From a checkpoint of a small transformer trained on Wikipedia: a variant of Adam for these matrices.
Each number is 500 + 40 x the weight over the matrix's rms, rounded and kept within 0 to 999. Layers, rows and columns count from 0. Numbers have three digits each.

# layer 8 attention key, 96x64, rms 0.263, rows 24-41, columns 0-63
504512432470520529503495482477415468468478466513447453510444445464540515433488459522538514509474508423556474511563493504538536471494552426558560532543501382472521496497524466499467461501503533
437556500377372490549535442479511455585490506548486420535510580442497518566574481452486397517563430506500573544431510439459495492512484525547483453519508437555477506498508501518514555433478483
466568435519504489435486431448421537501594474539508520515534480538513466540473516527526520451458509443541509403487552543481510568465548461571511531595527488467493527526570471519521506460456542
520485493461487501477520521493500535531455519538436464463510452499480484534516533440442463508476518531496517469497482447457516470509517455421487461559482453475431521462512501529466472469479455
446530524468450440537522483443519444451527471533401474484499477427455543499513477563460446489505484475516623535490593506498494456466470544507429426528564486510459587505544527511487525510545494
528490453494495459486583504587554491484508482517463570489480414524551521555422492522459446523510493520503549460478524485470521491559532458507512527446509500531574565511520529514538448521497524
503500500506506516497499504500498509489501493491509498500488495513505496502488509515509507492500504492517481488494510500501485492494497495502515504520499496489508501487497497513496494503493493
453513515549571521526527543510505507467540460537491471484445553453483630441476401554478536545606548538491566576483438503488545507605527459432520518485578488523420538472476447406553424472479498
451514469448499585529504484518481550471516450529516504550547493488509500498496482460512513441557454493398407518521523543498446497512521444574496523471520532456490469555536482528479487519510497
574516473565493468544514529459509497508541475486484535465536489509509485513496533482518513546445563510518529517543505477416496523417506515495438503544490470570464507504521529503462517481527529
508527484540522508502516470464479538491509478463503555490559504502540503431486509585480545568448497505499514493568507569484458497544504446555470468599548485490486447544511530469479500541468537
522527467578482445527560537487494454501512546484538483565512449465448474536517525464488492538479523532492561472489514500499518521506440543513534472465490493517497460504530458536524553508503547
479500473555485468530550515525539523498487544516557534502499474508435520567549537493491475525542503503475495518490495520484490489507437563505511537464488502506467445477481492510508537506551506
482548436507530483555543564513495525534549516513618524562551451515480533533504530452483464491587536511501492498454457532530499478540414495500475451530484477516467454522462468517506541512496522
478428555459530528495399495477468523481541533491449487496479477491519520461535453485539538420558523467562469488463541422493569476498518509501529498495551536454448450558486508493461470504498529
510602431535478440498528437538571450510538477492446530518524492380474574502421427459497450500501451381495518452520486495493476475409589467533506485540406418515551471519447468521571456489491493
496461543508528506424498471471444470508492474482559481523529537478539448513487492486435554466536536467546482486556548428486412478511506520472502476454508495535495491457559516509432536494481512
509495503444489494429540480525497564469488460454497519538520445531536472499432481503511504448487539465423486440523529552524406464539558475508441475532487475529561540508519531523469463542488455
# layer 8 attention query, 96x64, rms 0.281, rows 25-42, columns 0-63
490626540540563507698492433463496428483392640435504359467402571428573438579422488476400420650493421453375510689418520467476458507390525468445595502492430426530468457448472478494516509478432482
507508550552520603575445521613520498435441421478482565509455470493548501463541441502478394555509548554619458509551510464549476438517489444495456561498507490486559549418422559533448493494457451
510550460518484521485484502488557480527498533520513483486455434555553500530492550482529500548509509372532490449582582490525475492503538492508548523563597439486434470548587470428442482450455656
533513462501475426589493504496472459534447508437479541484600478491490510516521494535561466483430482513576467443535495510465462481409545440548520547525408511510506468524541480546489493446514550
523503501515578406528537478498502413575417506453499516460465434502527395579508532502531480483547543508581482464546422525523514552418523482435566486496517449459529525461496442425499464525541461
477501489512482521503486504522484505480502498487506503505492499506500514507500492520503475492503526499483485500500533489504488477510499509498497509497498496507504494489502491492489508484490507
441467481466500519541606476501398526522426470476516513539501471577534533522443433478504538531542496511408480454587512442548480545517469500466404506471521569534504559495440403411606484509558501
561467526460467501452492441497507482527476477490482487477546514508483489542484431493502512484439534463496426484527576532527525481514519480527502453445482494475485509504502537513490530484511519
398468419509559537421470489440495585475507471522516523489444507532507463498562537487475457526492547498498516457527457494532467489549502496496434558567479458550480574487569434510499484500468529
451438481475552567464406466502555538519450506507484456432420475509536530455587535510541459497483511466534470514485448494454476502491494463490483473490542476465490477457577518506421461448531558
497533458560503479501564511562412514521510561489527519495551455550438499557443481478450500506504495498443497507544508585531498526527458490530461570518453626552463492520531494493540542425478467
530523506559480522551561552475486527492512539537522518468481451544444551554506476457445515497511466521461523458526517484485548526525506489536500587485463534518462483516490478521478538494468497
519525506532526454534527517554520457530475507505549562500572495521539565544537520527436497575544483549575525480527517524476502479495505487522543471480476577507450464540481452480515537500497502
513531524482514501505491518517515465532513528454533473545500509504558503453466494491498588501504484460511518496467577443498479485558533527508477571553512488458485518512503521535486512545467563
579528535514485546609477504464489426522445482442449480547485565470494531469489529510531478479476503510508480515478489473485518531470502502483496503494523515498554514496523569493466476499510416
463501483508482556429516466557475533444536484504500495438449406504481458499550522533453487472439552473501528470515495482528506520504550492489504573502529428517493503544517530546457510453443518
510534489482439495455461480519542509550478477508506527531552513505559421470485526568532463507534530491535493491424490534538533494495499467492576506498412467483553526538436467478466475525461476
468457520489439547468522478539451466543518465494526457613482508519557421456538461537484473480530451496549549522458484541511482466491474489492521465513435524480558554491480524507456468565519477
# layer 8 attention value, 96x64, rms 0.264, rows 0-31, columns 0-63
475534564520472475491534489496431537491521512428491504557509512459497489521498500582537532497542443474556507497551499539504513557536463506542517565477522454503505490471536486430468518501541524
498510484455499494524492550507540519520521556475476443563546506531488524509519522481565441481499493536503552492519496495536503510440489480511513484542442544492491529544498438462463500461490451
548515547481501472461481447545516533553432539545519471532473485506493527467478535506562524488425535472551494530509509490559452476474472520533483470548541509586504481471504505438469496497519461
555503503519484503519441515517461457481458484434486454462480480474503445475519515501465458527452505495539539521501498532457474521502508529491476459430498546505512480525511555539518493517495456
481483532532494493453458460447504497516485604496486435475515479493514510521523515571538481512526480455487539446531545514502519552529466509493564500509512501532439496519581510525529509505511482
508466495556512515525509557390551519505520484418430460541491472510542599447460622434517607531489427505548486527567438485547497412563606423487406636455454480464505529492527453426566460528511602
516573521512512510536446475523542396510566480490496605485511528543495514474505510464508491513464514502484501499467495455487493514436531520483495515532510569541468468565625445504489475459487494
519498515516544494496469460466585534531481473501510516493503467443504438480500508519495517500476413486455519530495496498445474527512493529532518541463513494419493480444486545525477521517462454
467405464439555589480588450418498433551507517498465490528547508464573541453457486544467568508500510457544441427591521448561420514523559463662546572495501433468552567480539491401501452582520520
539493531513516542513585467498497473448551532484516497509528430568505501491537484515513502540503529501495500523507486501499438504491503470451440562475511480424509514517461480483494508509543445
474498555516472513546452493475419474496516512499505541456554463553513456497511470500453510511542477494469478482550531545506501550501535514566487470501518550476551492566520445527446508459555529
534485553492539481426506500507498473482572419528513511517492509529497467493489471499578467484479460488498495522475446490510537517510463493465528446540507458506480493482488515484501495532472546
514520520384508564517554388408585449545515466494453546522522409448626612533490482518532518468500422459578348454504510480535379452474602410620507516575500471568589545493505423474596436555544547
505515443457498458502553432474499480495488523577500440560521508510480467521523533554533408512486501469528537522537496476528478467567452550586516385542541471564491512452466474535406531517494556
559465597488504467436477502551466510566481535574510538466468518522507526509507494435472511510530517489430544516508484568496495532525496507530508529456494533514544503521462458512511493496460531
559518507532514458484460506483510557493467474458470547543536491520506473518445514504515485492476474483506487511521569485492557498502534436527576565545520502511477475522486448499571513484479468
503529508537498505523503520442587499477496444489504458492482480484483467515539542501516489450505574531564496502451527518519481529520526504453499504501476460451529518548529489447542505592492550
481551455443494560514620449562577480523515484544505515513481548484503477483382474481554464564506566461517535489515573506468502546529473549479578480472488421474447505478486498481500516461423477
491471511556499554522582502549441475477568511532523521473521494481495476490477427521414582451583540481434517410501529487499595547455548485484505569497502450470491539563510552463549479523492457
507559516481483502448512517508460565484471450461506471528487536500465525507513481570569497483510491523426496458466487442510496488479482505441531494469558490512483467510530503424459491561471476
580485515415524502539534457473533473572467509449456626504532415485604563488468483577543571417528477463601339420550478536532439480420624444593532536584498537495565529499575462442538429531547519
478589525491424463514445484536515517463503454533542447471467498493462476588579479478504392517479460505441537543394542488452533527517395524400500395475515473579493452499416530597519560474496485
442490495493524480456565479463480447546488475481502463463518509519515453509523534476491530533484461439507554538532557555480505520500528499477478454560501463455504494466547534491474512489454491
560554508512470491530572472493463514475512511510490475487500436518479422504447494575460452478520473486549525491508454480530493526451521514480513424494496485503477523527489518477458504544480500
480537522462487483515467456446459492538516509534483542495466480499510491510553438463505478457483451526496425531450433512482497492501499474442519456482484462484512493490540496531517526493564549
560471496470536508526502489546504544490471543538474491488468462453520445458406522487514506576504555486529486526540524527466507508556497524437494520496445494479494518500433407522523506472507473
520502529499502490569460462485532442551498494532495490433476472514481535475420485576498555468473435443464540480488497429533521488494470476470534494426501510478494475499513526514505498499498566
498497536532443550479447518541466510516545489488510474493475486525513504460524484571463489511537552458537498456470467533481508474466539462505461497495522495480507488466459492469471503488519545
542462468452477514496503575518485500499483504482503457546463463545493535507441471516493452465473545527487470427524529492528532438538488478478521522459490524453504523492485456522498503502508458
479459555493523511553511574563494507520480495448565580383504513541522469484517416505463581438544549506496498522432506527461510479485500523452648525568517548433528459420488519509537442507513464
449536450491466522498527489460456492473466554515531499445455493506536500513505457458566481436512485527485508494460490550537467514480470511506496499466430456513485508467420556567535507486482475
348443450558496555410543517527465477454521503595548312510484623512385387474487513440422442591508560501395664547480565430490561568601330584486530428378535410504422498469430545503452570480424473
# layer 8 attention output (transposed), 96x64, rms 0.24, rows 0-31, columns 0-63
515480467552501482491496483469529533440538462577512531481513525490555516511574544465446456541558516502550505457508494474479477518499438564466470494559504482486443496441547430482495666549534509
517570513443528550510549424497470459493424492483484480498487501464578477584518408553431488514530512487443465495536471549465517550549481418457480478505473480547515525482545456505481464385471478
497540541401508508485492482486498424500526514525549494561554482544463522521508387496571509456500481491493498520459504525492527466516476531474544519574481431451475469470549507544529406529540485
472457475487489575553546450537546512484468503493470465489477554497418547435502533523595515530455536536449502514543528388494533524474498532442511482449579491531510474513507506385532407468551611
480485589517495505562517520493512491480538450541502460533464485508434601501549451560491476521584569420471554525589521525515503495442468519486552493430497485509509414411444484516456573505517543
516521499471506493517525478528504538459478515506474516499524474499528478510527499464535453520539501518480526486504464508516502499532523487501473478512452522529533537502497567507503458496534496
536446518437460521521540412511566520477486454487506467490445487526457523457486551530521459537519553426494405509534478497492507537497553531533536468478495488440493559577514650495530448446465440
537543539538465527537540526470559582519536465522541486524479581529494488437484563484491518498450543560475574462542457497508449419477491499547472518551544462480484483522479443510473520587492563
480507502502518492510494497496471487479486501509497494497498499493485503523517479490510500507503513510480505489490497494488491495498510506504515519517513487496480495477508508500506472513497496
548553502496530482535538465519495470507423520449479550574405522537566470441427512478485442510468455556528514608485518489537462483397441509528543546454478457518481496434585475557451535509529474
510517495516484493434516559508539544487513441517421515468529496476510506442526623517461542521512529470589478507438496478536523506550427580459519471378494532480446604461575582511446478495429481
512485543508473469558455389447573462498474516457465465439483592469453518531533577539540483480506440458516547447498501485520516438449578525535450595510503436500514466492472487514519536462563461
493477497511494515502516512510506506508531503488514500481493498507499504516502501485494498475500489492509515498512512516490504500471514521489500496486499494493488495500495506508490484477474499
455489542511516529494470531501438483524546529458575475506498526545543502567541448536518560506499438462525532466472527496519491516562543533426549546484548465527465481430517479484490550530461502
496478498469510483463509538494566461500485515494426427425534489492456540477535510597506500487487465547608562555530504497532539503485431510473539482588486448465456521554434467555535420512472460
445518531561520479500584469506605540513535426575462501505476445458587551591489516476465476509457571497509445421495474475527485451473566534506472448535451407511554502537517443447480499523488509
458488548506547490427498506549566582522454586507566540485473509561539522554524473495422463549477453528444577490449508420485611483492536452600470512488541552500511495493488541561452521436571467
489473510476449586559461495551466421489481485395461481444501470610479510551473421509505484489467536484493498477515458522514455523497508479570489529544509522530456455564518424422518571496466491
511451465557500472472506513480534506540438433472369535513455456503467449457510512483462447445503448511497494539492562540460498498467445495603498485491446580480552515484519506473516582494463524
561476512415601563577487437461555481551530517544577485461470448505453503527473473507415495469450484521521466464515501512440532529446491498541502544565526489538463475556493488542512583501577541
494516523435499530481514486514512481446490481504471480518533465494486493507533530506532467475519504491487496476503505501512503495528506494508477494504467516520518506520501522534484447481527486
494486491557506477496479513474487474528539512523561511477458533493496530513470488500467550501457515496513491520497510459496499513483501519495529516501535470487486478499502463479499545516478510
487561447529460574580615524519493558503562497471512449481501506503509496506568517541551471471588532518491529541398541468502491464513477461493520583455431494504473491499485549438523552487500480
516464580457550538473549515519539475451467495500463491505423521497490483491546503538496478419469377524463419462499531421513518522521492556518471521464552542591485468509579503423466512511525547
522596493515513483444466505458470434397589523529550492478516567428495504518468641529484535556501479476527424437521535496534472520512534483561510480458506537475473516511465568524451496487482428
421518519497476503566468526561482463466449548476399464546558518563522519470461474513510486534495540547522542420508459515547454477489530482491456451529442529549451442476510491453476414568527513
594505544524502388470501528432521556467521429469509531478457503452389478460528472531558529478487498501464432512503447497525504491516563487474543496546491501475449513467540617463517524545534520
538490454468485448537522586504501480476465559542452563477519487496450537474430525477573518487530421415487495561542537485460513477474528555474462519452510436524522540459594505524588515497490578
478570486502584445519479521493445473585437472453471559459563428479524468553462461509407512486505449542452477495512565542562510569486530448515513546467510490542432467435525445473525453478508524
523515511484473474438487560471572499536552491468418458502548476487425475443486541475502481492463521494498477504518547516507488468465474469537466544474528505496506498525486483585525499448588474
496528561504466476491453496448378417433548492513489512471497521473451528503511440467517569458435506488490489591520508475521512533542425451572463548484521554531542510503519399536464496490509476
502489478558502473521480512484471529558500508475514514492488525510510505488482462500477523513489484510513509516506494521487498499482491507496520509488537501489483495487497479465518557522475524